config.yaml
hidden_size: 320
intermediate_size: 1728
vocab_size: 8192
rope_fraction: 1.0
attn_scale: 0.125
init_std_o: 0.0
init_std_up: 0.0248
init_std_down: 0.0
weight_decay: 0.049
Each number is 500 + 40 x the weight over its row's rms, rounded and kept within 0 to 999. Layers, rows and columns count from 0. Numbers have three digits each. The size before them is the row's rms in percent of the matrix's.

# layer 3 MLP down, 320x1728, rms 0.15, rows 234-306, columns 192-383
102:469515498535530552513484442458606446544469461481541521575504480485493531460501496440525508488450514544484529516581437489500464465512508476497495520465481523560530517511461519547397500520541399491510540497531491559519573582501493491484491504521504541542516502507473483505506559514544518554541549490518542488542578514543525511491558562488530549511458545452465455495512502517473501525523531486567493422537454457575497563534462522568480442476524479568482536528445413547544518542540517507542453525488447514451466459435507497492455597450543495525554511534459489493466464492517463529
102:584501466541540448520484540515534553429521493530520480523446431497529549517487497537436440480474511462463486593494552516492542426529476444504531527551565522404477522583454438425416446511603517531524500473584511518526437502476516520566468425451502475508507522495504472507502546558483499474514576507496497526548524545498506485472507466517447540499440481455583538488538463480531509487465526522589570538441444477477488481552497479482439482476481492442434474489581449474495522477494513506452513519570534556482476508508482438501492467532493509519474583525496477545497513549502485536
098:534506534523486485492419479436481491507443467547597565528486495516459498564505472485526475486532467470583495417457560549541441514536440509590501445592457448491444475449514520494445492464392576482528509521508488546483429479507483491551427506472474511463546487491567464518527480431482529495492512539503464524443487487533489482443554538476514551478491503455490520499479538490491458465499490492534558429559503489498473561493534557459530550443552514559565544495500540423586511510530501507484421450522592492596465457443497528525464515543429473495500475489537519504525497459501474497
101:538477529532537519519586487480467567454413536500475529472465503537575475433527462462552508501457479545562551488515459491440531504485519516543483513531494523607471475576544485465543416514523498471448486516515551567470448431453478467488452490565547553518539478469573413456561448521409514459439468498504475495510524574471512546468539469454496521496553512522504466489459514444496528569461484469438528446448523475435448516504411480452496458466465491548497486569607461520526471508458483438463451476446396638488468468475513462511518561519524491502565513509438453481542472474513515518
101:510546506569526470410572544516605567415432453484495535483497489542562552539566526496515539582513508521408451559423514483491506518550503566512539492450413507498480494488489489495492522439488487470525462483532576483392514542518485463538510428505452491503539556515469468532578503504474449476462481448487539452469500465460559453510494511472488492483484444445482498479505458474460453495400470538520459430454454449507445508440502514482485441498520552556491481534492355417502514470474534471466538555444518429547564481513466482490441493484499527511529576489493526539524540497468492520
102:551421503482528493469501485565482435483477468522520494509473478520579542495492553543480487487554522494480507475518484472602482425508486461491479539554419500483494459511426518507522505537485468487546463503464474528459500483506545539467518503477526512528483568557492534471499542460499508482493505532423488423498480491470519501396577513552552512505474523592603493464519455443438527466512530462553485537517490522481473500444530491466610531530490568473495508540501419481587505539505530534465550456484430514483520553517534478486529548476449563501530514491549530477442466572509528592
099:427495472505520540443489473435391475453529492484525533535539484472525445547558540499588547471445486470523511441562579481475486468521503497467470525521513478522545505577498475502502441528515462442457476457552563435471447511480406514448567540471467437516499529472567507441502463520457489460560489475491574478420516482520508467556526463480527545521492511444513530556477495567400455486511521540513525478570601474455465553441497486501492479499502475492508462539498513460444493450473533525457582481494501575478465434471501591493407564455549433545465561448468439495513523506548501514
096:537416508521541548568508468539407553462443404559473453495561534562573554468529539484503483524435546492488555520477527532426523511452525522479491509511569457420485577537506495519483431549515497569540496431470521493557565513585469531505529509467432531417493550623494514530525522489515475447437531452491415494525457518519489521531572507491467501504524488500454495533549441495502492529518511507570469486486512499489503560457521507474542479503510506575484477565504472436444462507506515444569533552478506552502415510508489472547581471493483585488507513541434552469553462420463510543
102:487506480489544483493477530414493496451553480599485509579411568547586492574547491501457531557484483533490533460507445446506440461536535489509531507417478558488493502486476487456603531512498521491514515483430444509521485531496561596510541562450532478435555520491535497553534501463494465450494471500512459432502468454452488513500609482557511555485519527453491525521533509514581432524502509528547555452553480481509529465439403491543491483551511501480461509488504527560489535606567505487506486554490514489493450497512528509502546490561497582481446418419458532497533537470469467480
099:592505444488506548554443535490477505455478498450531481469516517560472508506522452466438560525575524495476506543541515478485511470436459474423478525573553538525376538495533530529536419486528511471519469462546533515564524520532392543525456475445530507502510411461498528550534465536502492451486470500544541470508499525510533504501472644505527492449466530507479411526550464486463539570510505457493500452503452566462504475516489467507471424410468464517492396523519503531503478531505532493528455511507489512469487493595453481467601421525547442505492492518427496540515503578497510522
098:455458447557509445484580469590468538529537559566542463413540510546520453425513526433453496469496497508442531399533440543503482518536411450490553500447447540525491485472470492585524527501510493470458542505496463472549487434495478523552549478497515511471430494553514471531522430529505500528470510514485431526505496517443533509503485512539531500486526498450538524430539528491518462503521548482461528527495500431571495534495492462522490501587462453473543491467471532541489482472448532476502551514396501522512521506460423505527541454547499590500518516496526449438563569520484507435
096:493524445457474529533446531475500561485502437444486494491422481441533472503486472435467462505512500550503510504453521518502610544445508508508499503485511517504518529568467450519446444490493440503468454467565509486441488522505537456474476480502463447508441481491541504508479522523504605524478522493550504520478591431495513496487413466534507465464504542522485477480509548540466568450399509501503506534475523415447511452510466512535409542467560514489529605431550442501502521490581534553495479525460518503516485447457531445472440437521474459487484410469570468513486539553556505495
100:569533548535485504456472491460504450440454504556494494545514504535457545420463421534539530508548466516486486463455526491559468520513493476486509481492483514484456438534461450584503500490527511501493493533446537517492462459423558475497553435463529503492486522507523499521491516511522535520562472535514459472484533490545426494520483557509448404540482500487518539562551534440476574531478472474496514507478406537497451488461509468506519473539468539474470593550546483520530532485522581526567479482491552493487559565485487595490476517553517509458420512423536447445528550479478569491
103:462525473502434474484463495543468423480516526487547496536493428438501477539472543494485536551481443443562493509451495528531542452514529462487450497461447502447491554509510558470507452517416467471532519486496522442564524493473528523549452474496443496511570523467493501443583479450483534503510416417504392535492570463486499559441486499481496434478491446520533542545567472530540593520501556424497522450481593504535528445493495426488447481484491458548461518480576513516589512517447486443604467462511387458493474516535480497535494493486508459471446475531486494469508456546544556475
097:570485477511412486460508464482512525441471506546543485461514478559477485498539440576482478459500538492538566561481538503465522490499528514489477523518503493499502499525595445506530490504516529529561527438492538481435530417561483476464505498548472491505513465489476549529507521487549501485567479530456437458489504508526526570493511506486503438417491512481436525503436508510512516508508510472524468489563522582451489511558463494545494512505478538500466474512551451541512466566462499504550482470567528495487549526459543458535522500466546515496488487510587579496487486569493564460
099:578491556468436482433497474539546417547486484551441541472454511475517471500550507474491468498550486509503499506483570468503449497521495498445538463524516453589495534511479551501441511496427503488444480588519466480530566478453534445482523534518503479473472486498476478425527522521533478484532518434532485437530489449476449533493496503521422540425462504494550500498514525462468505493535549590478424526478484504455552487482522484512482509457452554480490481463515494505550484558465533447447477490508575506413516457498545583492509401520496518537481542455480516409502485461507466513
100:470496435470525511463480509496518530444492511465462502527470495483470507514464471533577517411424463592453504539433488448550484425488460583514573507500437513503477536537538518455499484485499493494496514502471467489499495532507514523429561537470493482510472444434463503494506442471448384509483473534545522540518429486496547518487522571469515540487520489500516486516470504536498443551501511507520489487446485543453538502463533509462492453495512463461485502453539595453457469559510548463583497575527524444534489496530507563516554487501468523516535540508550566514561465515481565514
102:453470514505513474480534493513489474405513491520513494484453556550516437461462473468471472502482475504497453410537486535488486493420512526478473442500503485483535536503497510451462450483493556480495550554544559507528477559427457559487461507454463501473409510483535472494545546531516484420548511504509494563462592517427527535494537500467500497553537456495447500499468479557501476486526523542507491474496529545575462553446527448503472449438569476502519432459516480459529480437500559489527550499487538469451515503492488488485488503565484490512505510553512464520478462489532465480
103:523514500463483459563445537540458477524516483470509494508444545473520494511494470503540482513579484526548501470523505503473484497520523483515459578507505573504486566565482463579491455470503494487528472554454550470430647529546518532467470469495473493523509468518430504545493510496471436608535522552493468530495549542449468575459557487587431520463446517473591547545523562415456471455544494431537541448461508573478518487539463626532437548530500488548479516458469533556475482546453579479501505473458521461420496533559489488446446462565521472573475496465506468541469475482506571469
098:433489508492490505489459446523459520487489514501504469519532442494564527496486426407498468534502536512508406468545525510521513481567430449484372444495519514472552435531538491470511480559510528576462518520512463562535458529475570516532486501464506508559525497503528449454539485468486397487515481497553584516487546514523461516472528494443486501537487495535490501652557560584488566556452466533583465490489466563504509548466565468454458517487519552446539555399530504451526501490453491509528485574446458555517473502560520455460460575519451488544444517440512550465444485411495492409
102:603579526519507574457532511572492530506546509539417506452489512394500531432515462492443484545514524478472586497500401522509483481488481469438454465476560519494496435487502516526502545489485418459529514517523530500564531458503532503512458497513500534560566538396541502523498458550462443451496412518577488544541507496473481471463484506449538476484532487522469536502477411518580536483525520501516503534489470532519502428525469469492509564552543489547486486496522456402492577456485495500524527507471452553557491516533458454546542449509525502495512469550504418552456474520412418501
102:495508519562540490547535522490500450484521518525514500491490554530419480477452498493484454487411493595539483528473539584528520506452465522475421463435591513497524504538562487451509526499476448492525502528501461452525550488554507485505457432471456529437516522531531615532521528531513518523545555479469454467485451590445471423492514525531489447518461437473513536518508542467435582427398508575484462576521521559404525492516512531567420446442496550530443523467455498453494503460525501512465518498501470504517467485511521522495483494494569556504490532448485558563462515500545540472
101:542542432449570424546501424542521499512501458502514517526434492476463429491560472595514517407449547521475533531509471488467476462494459498492503463538562566512516559455552541422487525472455467527489417520441561444462435505478403507510566438479501502518486421503574489529490469471496470487459565558483502511516465560528510467545468529525474520545505417494493474520475525505460455498529464529447546449472528510428519493552550443500546445469469594524464504553430456497507442472449422544560559492468469468483508395503508485485527544523528539577578528480513567570438478500498558500
097:462585451486473532546501530490493467418484466495538436540575517499493510454545479526563483447525507580579450448508452566514446590497468441506422477483564505450375438473523593543490505518500516474536487504480543472475462467509464523453555535486449556482531482514439518482494511501472519504537516499458489583496527548531505529491436479456453530510493462497534517497533535497544477412504543489520584455521474503496542495547501538528533471542507490514513451497462490568438444454454524434497481491470495582505418527554505497531467480445450405380540528446508429458528515519506546473
099:506471478480462524512392526574597498460463454492491517467535449448535532609511489543460525422457474462487543459547406457510471485495485530533424507585516570556443518465461453470503536469506512531425497496535427509460498466558427503502521529544474547537526469531454511461503487514526579486531480587491480526496514384467432489536471524469522530458514474480447524509546466517459507402508546538507488462511551486546500468491517485450456493440526502542444390508511420544523554491542488549467549507503448525543529545458530453470452519602506505470501417478533471462543514462484505489
098:481546468414555487571496475421500473571464507539497545496430531413497479459492451494514447482490512510510501528474495502468471522405569461509470408515489524495494401463456546517530549556522568504448468520531432490564525446529483461471459550501517454495481572552481495571545471595493521485452497620488483474546457545471505546463514442515439548518514541513498472476482507483484526440553481501517549519503496480521529509521496489444580534477494501508493536463579509508458462582510489494581474526471534573533519404476544470560468418517543451494587529518468507512501475469549448484
101:532470490487462390538485533516485463508534560512511479428511493503421516546482506462605461451504558502571480469512474493531495414539474443504484464441477491441508571537514461476480483464521504566491533482480503453505517555586448494494448526498475541578424408518468462503532455504495508479548574412516547517550518563552540444478477505486480416529504503417507534469539477470552511470528477520489489461445454441523501510477538472481493529474479448445502560522545517536519507478523491480463447571527555510486487500574453487471510446464522461535514420500535568506568434469548424486
099:420522513594476569563552515530520514532436490527483461435545499458501401505500521453420512507495491480522506434502477473532545494499471528475552485492516402452503466501487475526465500504463448517529554413495467503519456484458497491600490471523461525505523502549496540508449472484450512534429471483531510498544518452511563593413528440470439560509497490450545420500516485497540473434481523533499542526458512474528400494493524416492516532484433526499527417510545514493532561580484531418530515470496537522507506483486545494519457486527571455567526464520431484495502487427456480441
104:488510551436508447474444525496538516521525542534526490468468522476460496457488487502459459512558551515567583450479510534544487506510471514515441484535525447538478525523546481507519523522507479489494436583549538526466485512494409486498472506501471542574543461537438515463486487491510558475515506499441453463489492512552522474480483455449569495550557491455501557533513537552446473409524468475575463544535550460488539565421444542559539479512450510527506493491467461551482421455492514518480491541549519526476548464488523528504440450548522444537470507481488460499566549427487484494
100:496506504448535510536469532428545590565438477537503468498509484446509491532505539525513510520439503457410482530488496511507519480432582462478526541511487496440484507450497494431523495527495505541488490423555519423567470508449523529465519481566522481395533467502414518458494489448561436447500523496483539467450509510458485516503550505502560567491482509501489470547518470500469539480437507461475513499499459504569503571448464522488458536512447492505486488488564501532443449487532527549529453493502510444534483511494444513516472504526455445549532478498511557520496481507515463496
099:514522438473528526528550568511525478477487415508492496483546541523475523471446490531486462429431529462468458471416555506487396522503487489528542480523468496511450513465503460501480488540467472518503470484481520534577445518450503525519493451512496494482602442537472481493525557431543560518440492528514498501518531468550474518481502487572525385505450479453412462543489462588491593503543440481463484498549489476541431452556430511430538514507512551533526513544476493509399530517540455507482541497529494546507476503542518572506432553505575566470515573448482496514549496530442407514
098:470501550485567512568502426556594517541548494514536478450489481525575429447523505559508498474519511455495564554528395520420436486499524421493498494539534542464485480474565492524488519437592474495484525483471454411482519515532518472551530528582542521472511540512517476498485591483454419481453515468541526483527509436404521422566453455459481496465512493574499489472468486473495526500488558569527469485473587443520573459531577371554460577490476521528528514494438393512545528526460533472504457537576536493517509544520574521473571498507470549493522522442448530571484529536541537533
099:412463452544506450438533482526531553470506524441479489439558513434520515519498469545471464525544454518449538500444470553458502484483489445537512445493462490490534481562497536480473515484540509548468520546506474435500514434494504514443524567462539571421506490507520496519516494515498535540524461495538483481506468476548490553449517509532503489480441505537461552579505416521518496524525531499483467505492400486561547485557550535496506526597472442560578536492513566442472531492528533510485486486532490504468535503491450550440476556474522461518471483498578451496528498440473460465
100:501452541501437462515490488475544477492530446588491483547596517559499443464491450488499424501450603525524541557472512594477479484455486514517526494484535471518484439497482463537526498516453556546464494511552578484511519490465459500499531479457487501563442505522533456482448541440513537506559516536538549440538519430476484519520487489541475517496473502427481490528476487541465492526500508544451484449461496546599498494531522490534463523535486464538570585505510478546452531462531485485508502496487516550509470504535438583525480453486466532478432483509463490482549449481535435547
103:509461538482491506500512529517529506476550528520563498513563530456523513476499517553558487577535496557486453566512447534504529456475495524543499417498529509478490529500485510503453475503541487443455477484494465523515511460527507488487510490607555482530510541500485533458504541455501522527457476518509464513455532476472476513494490482520526501469527526509490546477476513486495511500461464577531461508479559550472545506450379467520545483509536532459440430522513494549555492532393543466455490521505527432458479462528491520550528446483493509433468452578541541477512425534499495540
098:472452509473470528538539556501529596529505532490474499510485450504514566503499484453452457515547487455483492500487504486484516435550457505504520478498522491515491537480580472513513515514454475494515476516519505455464466554490539506463578505517461542521531461476523430525493433535450578538430455479509461486436489555508498573593467456476466535468552488522454491470456446465495547479483472473481561450473474456541591479499480484536451537476470522507492556516513542438443506518525485462449499511498483525486453509466485518516480488502415459487514500470531455458536535483521477432
099:495545488535485512498587501538502503510574564424477451505533489519491457538517498547519434531495477473525439497448576481504592486466451533461487524521505533556602435540498498522500518537525513509536479541503474547520459547511480473494529487409488469535513486438445443422547586538447472577468470548496506513539514459486526552476546532472530467521489525497507481525478519447423426475512552458581523494524463455454462476513569520514444519556487457459428484495505447524482554495462443507532542524518463579554536482497492492422474452517569524540488451560433536511448440478504523484
100:534435488501529485485540565487472511595475488475510487440543589449503509485616563440454439501484542528501473485514490470532493533536431504452489527521511459487469445499525537452429490526536475552453499462524528522383459466602466547565549514438468462392495581530511523448473561461526458556513498473537492573548491499466512497465526525524493538482439411512482473488471477529495488499506448509489494481566480468565472476447459577486508486485486492514488550486509542466539519527585524477489486373446573477457531536464464511560482487584520504489481488427532465470510554464520546509
102:592450451551486492479453485467435530505526444438552520512515435473456564540463469449463501540484505499475454491480515499444471476460512448504521469512542513500508474482439577486553504503560509466536548508461432535486545486460527449459560447559487460492559508508512490567458433509467495480505488509506451548489478497522411541483521478568546338476507398476511471454523536502493513401536454496475465502475481542509572498527519474508505470505570450578437485503487470523407527590577505446540490457474525535417532459500552495473509522565504539593425501561590522527517477472523514461
099:538497496548432518488458450495454508471578538503456556528503466535468618547481417465507478550438532517596476428462541566515518486532550453493461463610504521554450517495490492491479509425464548494455472521460537467410543474435466506476587446590621558454542490547468467508492534482553527507560525528506565539559506441483468510481478511513545437523512450501544485523536481559541533557550512550463425483507523531523504505480546478492537531579496507435537517491384519480459543443494491456527539496540498468523498498486479489545443514470462544490518479482511501525416462499467463517
101:602485589549547506455527491496363481430565454504493470519491527455525530472439563506503469420490463506509548454520511430439452501528439493450546422469502537438492566510507527456543458515450476476475480435475563494416428482562527546496402513502499473541422591544568458507561518461504398583578550489476501544515487457535531515524513419547477576484477539523546489552455476519556469545473483521536535480437401497426513583444506485425553565514481493465606461486506456539514419486530474505510553604439534483508449494520497440559524492483468495532485484481443485523484484524569479520
097:530583484418495529452473406574487496501449501487537501523529554520481521444502480520533440450550539472474478527503515413491524484536518564476532529521476479444499499493539457509508445497557498467484487505520465527484405470507538529506471472527493465556429460470475501399540460536485556525502526520507445479467471564449487462570450542519486546509511527593446493480463440519469489493514485426438513453504549556435502475484577507521457468580562524509537487521505575490478559490484516532504482502487502484437516491535616420490456514499530457492495529416453533546474430479491559538
100:530593483519474546488513504452475516519447482456499546472461564407504531508514508424519573444493507495482533464507544522457508510547498522532496524519433493558497502495529533427568528478487570507521466412483472510537475544453494482424478551499502574552520475547483505553485483574478543498408459487468522493470541498472549554498445503532511415479538544482513481519538483480454491463587506510562489538477568504400531499547501492413490501482469488482576517439461510457503493496438452514549523403490513529464487554535541565537523536446523529515471548486482461532525497477483502497
103:523506463461553532486547460462558494576469449481544531532493467533513537510440553570558537500462474527464546495554489514531506490529499539488575575457507498459504450467450527579501470476546497497466473484466479487470446487502415474451455465423532552539561569536537499498537507525506496450490489482442404472540456483510489495449478513497495473549496488484489458524515533486543528460503512469538514425551514460431488513529467555495491495484537444495436499449437492489546443442490577501407511512463508506494547473562518564478489550557492539545463528477493525479504435495476482474
101:485472561512420510466504496478487533470464538576476441492446544540497486554542440521443540455495570463499577526483477488488445523548434526436584508579517459508519526538539507511470511506503510557538540503498489483528540516497499542455507552486541515510498479606501457410407506429505472527458533523470496562512563483394502449481477504513486485529535455507515456499522482508528492536427475561383445503477516525574509550519556485535463510473541470495533547439478518497447557530500479515482544568495474520524542543437540568460496460422511493456535556519559502475396574482542484503
099:622548509530558515445442480467510511444510500499548506456484483568416472578489511516555424465580452475500500522444554457518451519449491522488502486432519544524595466495474464428459471471584483493500474517488472581481549562486492492467450525473440514557508507518600483465502539523432531549515431523535474521500577507555441490488495575558493436442394485397510450471452464509508487496403566569473516446550496580451530531505477507540533456472473549515558446572455519535487580540590474498570531489495498428416459552560555503507464526500495507491579585492541425508530470542480453478
098:563594438515482528537486511515515561525527578477548459503478547530484477512498506467521407506514556480482494504500449570483502472519556530466483484527500481512471466470443522534530506499583525509511482516451542477457593458484514555570505518506530493468504421518459484510486506462525514499451477454491556539474510462497532525536476424520507509564486523442511506461512507531511467543565456462459464508480511573482549507464534529430439519367484520479567488483518502586488468528501470523473520533481551505496510522480553578552538456558482526457408544559513511570521581513500463502
097:471486440526494495457412486485474483444524490523424532522528506425588546534368536529460485482444442495539454478535588531492501536520505517520530506528523529567549443483506510466545533472511484442475511460473548539461495462455537525466490542399465502509544503571501430427496451496486471545503491430531479512550444514469481524478477494601479515482405501610508493478552478502544531437561560481518498462513515500465475542460504456482500544484462426441550514474572511463514436470509464526516570508523456526519470474494518518490462480516518480515498518517505484598513472444501514545
101:540540454559442507522537485478472466513488470552517500534450559530459509492564531484489467423561512598514538478491503587520493511497531458512507499590452564521500471434516553576470507413536443542506486462489525570480505571504513498550504453403466432537445536557501470487498550476498538503557507596577473442533475540535464542516511451570486430421423526517510429471461458471511477549489522436463497551518525446540478477530463482513500457526535511487554524539507503501469575449501469520450518411479467504438521524512523499458556510566527447529422455572450459511529505515545463478
095:488509448456481517467492481486660456370520510462464536454499528496484601478490537526490459505491481505470549529508468481550510590470479477550469525531543542438511494534475499524529502493511458470476551563493468467477523453523501464444514502466493503445472483494503461495541531467592494449486489547537414459554518432567511524436456546509491478555490547507472540463570517510476564503514547488470495476512507560532449512428476544516591493498495511454509482551489508478486490451548496483483463440498492503460586542477538510490505497460505466481497480574541483497540531560512463523
100:473458532477434508546537492517539501428494504539504533508498509484490451513511531485499514480470561564562457554543516538515498494452523571473488485473462474472519460441453435511452501496567434558533523518517500534474466478570509535454602552537452428517479494454478520504529596574484550484547483463511526628473441546489486476522504553509503482457536499509494444542520529525486421494522503496554475535542536511559482447510466548512494562423504544464537475442480461561555511563479480475497487526479509463530482557476495501521482484508495506629507506462522568460550486528523460469
101:541512463471554575424524469461537520442484473522434524469463567482524516539429534557454507407492442542466499611483468496506488554548526510489509498535524512467516531460493540504494459518511565546526479477411514522513540477492506456619584561527523561468520474472467519530537463450515495494457473449549494429508481469558521517502509544534495545502558561565501565539481463475492518524521509475548447503486556569477464552462438521483526568511526438478572473542508503496487554530515449376456514436482526518504473472485508539526531427475545468509477517563537604514514489467505505495
098:549526447499430533474549580508518467481450552474503469527486472518515503476496499506464499488417465551454500464384552464417543506506515503543476536478559497503565457422465434533541465499518551551448489547448429550538464414498491486442445474494495482528488494511460504433444523584481481554500465464491492515462526550528499520472443563599459425527519493519511476508483398443440466458478467511468483503540515525525525502542531491519503460525509475533497486522536529533476440479510529494570523510543506498483501539527531429463584555428468438522517519511515527499578535540545452475
100:489470525425474448501564505518456447460480433464479561547467473532500491533531479485497484528416491447455531545455461566506472479514480590573580497490515460416496514492461488507453495545438493545522471511413508538528537586494495528461437484526553477510439430505506429487510478550494478539517497531498584475466570532500523460495558515487434552433566500485509463509533519530514509446592478430445450453522509478535505546529492530440477532476503444449461543465434543491502464469514485536515440537483524515491560567567505475483623487468510603524511537445539542474461512479455498515
102:582536451484531475523429476521501465518521511467534463461476491436512474555425514495487495528460458504510505415441533493525536540538452484526479534484516458442499521572538475467547527457468507518433511528427489528526514511460425500459403539396502537486554501463478434546516527489541397523468514505476458532500473526499517541552511521464531497503476475532455545491511467498453508450566521576488497487492488468492472508530492517532505511550513526563446462468550425542572460500508541474477461521519481458499467446609521388516501476458441461472506531502519602525494536440445550574
099:528526500487462527498527504389512590476489438462481493493478527499565511514519469466486522521525518439515526536490472477563461523504537498454515444500540519429562457487473503530485530479420569536449479542497531537467482524554490482477430496494492452522471544471484483465483506518501472547503497525468547538530458533507557470455530585507494468520447519494439527504479532453496598439511514509557400507544488530517511500460524558416514449509455483511503580479451479458448470566471531512499536534488465484461499542484445437501507510492532544474474478515507499482489466535616528522
096:531438444593520518556460496503517474486544486501509473421487516529471506548568464429552535413510462453455464486457494531523481541525525482483528468459457423509427508480499571526477531509473473451478580492521514466459444482542458500483541519490532454435517536468565484560543465560517452514483508548558554494508487500545466496464432452469490469520525489453448498514517444549481501524462545437464487493493501482433556510548601467488538569564452429505479556530489537551430509458535470533533483560528520435523410518565551469477543468472518500490435509508506529516511467517473433484
101:482526506506495482472529484510400430523518507500479479512559472476493458529443473528422467529553512526438455512481540540454560530513518500433582520456440516448440496570446536486523478554490442503466482480527519492561516487530537527503493537530538490546502476499533571542539425512478534497527528567493576487547526444488434478492506521571461514497419498507588488512533498490475446507471553487514528474521457482510550543478563467581462466456513491472469542494496507518535442436549404522496553444523412490539525518521429538491541534527478498555503486538509539532508480431501456435
096:437572496470461528469477590428550466486419423477479449516550536493533457453512500512492454532526535488531481562532462476603466458481554473520492447451556475462496563469465502460529467430467484479504429483488465532531509528510424571515421496491481463491488461580540548452502515465476547489540513447499423443468520537511523496491465530519460468513481450500502506533560542572494482507498524523507561523502522553499467456512452539550486500528466510569475490524476488524458480462535483498460551512484500538498544480611496539440552446482514509475512444487530512560552439510491556517
102:515526484478560479516554455453462466542421515403482443415484455500510515410477468423543502485466555479485507458552521507505586485588524434525529502495487507484480515560512504523480560482452543484450497602504489512454482493473444522539532473533457473557500481528497500459461435505537498500483518482547490554451487548539568520380553541503470539539514510564565514529440486493528464466478497498524571572470422436567492528456516512505535443516424538547521479502480459505540474534544533492452524555538437525589422500500519435489501507513487482464444528534490560469519555449499580523
097:490469490530526485434533565506585510497451515492549488581491496531427535512516571512530529564483525492449484440491425498568480497531464532501533517540496465499524548492516486471446544484459583450531493500586470418483498467558461563468451504516532471573502530445493600557481587493477524491523534452515440501509540550555531516539500536475566423473460502471481529494526451516451521485415503529511512496572505472507482493499481498489581469463520506496470450506539532541435523497499484482531564445454534500488483494520597468508565426529490480492557469453446538448531486494489518439
095:457519450566511455503513479451471510537544534455501481447547516488511585529449470518480548434427583517484456489513520496523504436526502475524444485493535473479471524464412486474557510502399526490544565492572470543463516457449481413509465562464563458499532470518452498497510547463528429419488501518432536476543547517449496467515553486514551539499512576553512467525643522515504480455481473593501489481467475534466539555523605524558468461529508500507524481513516511444565458483478530490504424493492523522538586500486452429442456494551516455518522500470522525535459502439455437548
099:498494482504498433527476546493481480527447482515497508518495504483528568453446508501509523488556527530540500525552566463502382511532468470486553511533484524498535475451500524416455530521489545493476498523521546560452514497505485436500414447517585515483472521491488557437499581467521554470506514502456511504467550483554447471519462430543485432498523454494464461511511570520524466490511440481499546464487530502467513461456571486523445532473531551465532557588515458573532478450517525555515483480498449480507440529553466466485525492454440525517456493428542501473540494464517491531
102:469508484490472504450556497563485495508466527493459523441506521525491479514463549497480518507431538480519479413517470508577531470517515460535489479451557551471475532534557485504497466516445543519503499469533514560538455454538449521580541515557508472546534512505474476530508499493531500545470503540534526502460489498485458512531498468503501498520574530492488500436458530534510514437543505497470502483567512531509541482477445477528489526508487596501505570550493471483606483497425525531472494507462474488531473437446518497429516476508492484496501557459536456532509530476458516467
100:450517511469478559509406415511489550532516492563480508447522438529460497503556516514508414491515479458438498557446452490519490547491488465581487525470554526515510526447518526506532495467501507506476461520564549530492436542483454487547466550466591593517568572479526483470481596429421516525539532539451516486485532547469543544488465432502544528522547518556429496520590469494548526470499502466519523566513460506455496508541507523471567480577581531539553531470496554514545587527477509560453521502434494496500477484482490492600497483482517506532481516511533518489494554544524497582
097:497504555587537492541439469485533479505518512397477480549498493516563447531582521497476532513481529507549556557558461525562475527518447534518500440498524524495515487557476520443496514584521439503520555448524549491510565491515487584595502478499527467500482479546536520415443518440521491508483569525517456506550513516470469511510494469515443453518585535489516504485529520532539524478480519526481442471477543538564531556475565512510452515461436498426460555478484554456504453542501569477486487531478558543442531475502516481549455539456470491492463466497478510481467526480502524503
097:478470484472505429459536457478498580518476478539507515516561462507518530509476502476545477471554436553537526450492455465490479419440501493425425527554553493574472518441483475495510485590472534434512498486557421433542513516503451482422453456467416435515462481466509485427605574470503435455458413494420438477527496565442554504440479488455495523416470477489477480452515485499491467492515511523474451538490472459462462519492470537522485568455474551503552556468486455537498491532513520555473493542531469458463537459499518519461552514511527474512473504469516547504462506490553554544
104:435581506505504481452512508392451439510506550531435476479514446437474477490490505499523500513564508520397510533482491523509444439466449495505468486556530522558490469566490554495526530484524459422469541450476445516488541403465482499546471523429507446533459515466481464488493482519458538476559483457488449543518484539549486562526586472445522476511476485485601571496538515474510502475478510493548478506507537534485517532493529512456520549460520551577472489504432460512436488502489538432506532443544558503504523521506478494494586443433472508456500513485447566505541463576587487499
109:503518518492539536503497508496520586533527448498536433444447478511518463347464463517544418464483524492516447417467460433429404485430534551481537492440581461486507501498483522573499479520538504389442572477474527566518544507506528550518506505523518503548432439545519502470522534451460559482479482507492489574542555463457514477512540453508412525536504482499464498547443519428515532572521470541499559475439449505542534484436511573518537448560479580414475528534452488562452429539519498453489573469531505452434475504491569530534491471583458507534448491449532454514480525490568482481
103:507550509481529482503465477498473505461454468511539500520553468491513495505491520477510542494507479521502527550494552505497466500551531517553471554580432434538453575595529518407535489535467428524524519471538533504450493484530534507482511524504433537555577489604471446514485479486554507567513462523476558424466459545543449526439503485522547477472455454529481539532463450498432534492511530537493446502480537530526454491483568489479516514556528505408497494496505527469510542570539537474427503491520516470508472524442563496445519506463536465492490481546510488557508429532438494543
103:516552530446482514541431519478508480484462558470479504460471449478532484526514561528479501542479481438497476525505549491442554574569532485528479511531538491513486535499501529462524490524548457539478459521525527562474535498468519500447486455478489481533454560514496452505532504551497497559499496450507519483479542448509529536500526459464493462489511483497577486490450499575499535479506453527540474451537566479489483551474505547477469540473476489532545509495425508478540550488462457435460460458448536472512507419506475494463482459454539389509512488559444437526531432412525558530
099:510493429523526468541499487522483465535434475522469508583421526590508471559444526451478504517525531515469418560532459602523500483422465494501490442540467487458576456490507471516509529550488467489499459580480511539507518616382520481567552507470483463556551484514469469475484470582506411446496463501469485564523434571452497524445560490566502505484445521463395499513507495498441502551482504537501489486455503529478531526508430517456509533509393512500520492566501512517454492499524562473469522509489513496472530533540463528493498421598571483424435512548460528514455564528568467535
099:479488455442410426526491426516537549530521497498537483475512522502521467472482454499472491528487469532494493501537460552520554484481428509463509471511471540507506450445452476507486466463544469537545472500506486486501510466475462496468468506505494530545536531494481530516409545467494525463471467470494464557449491443496540561440504388581524545536512519497486458600460487524515497559458477443425405552507493540534513543433475535440551579528472542563502457514509474410561562563527495485472547554470542490480527539481539438489597449481456490540484509545482509477510516495446463469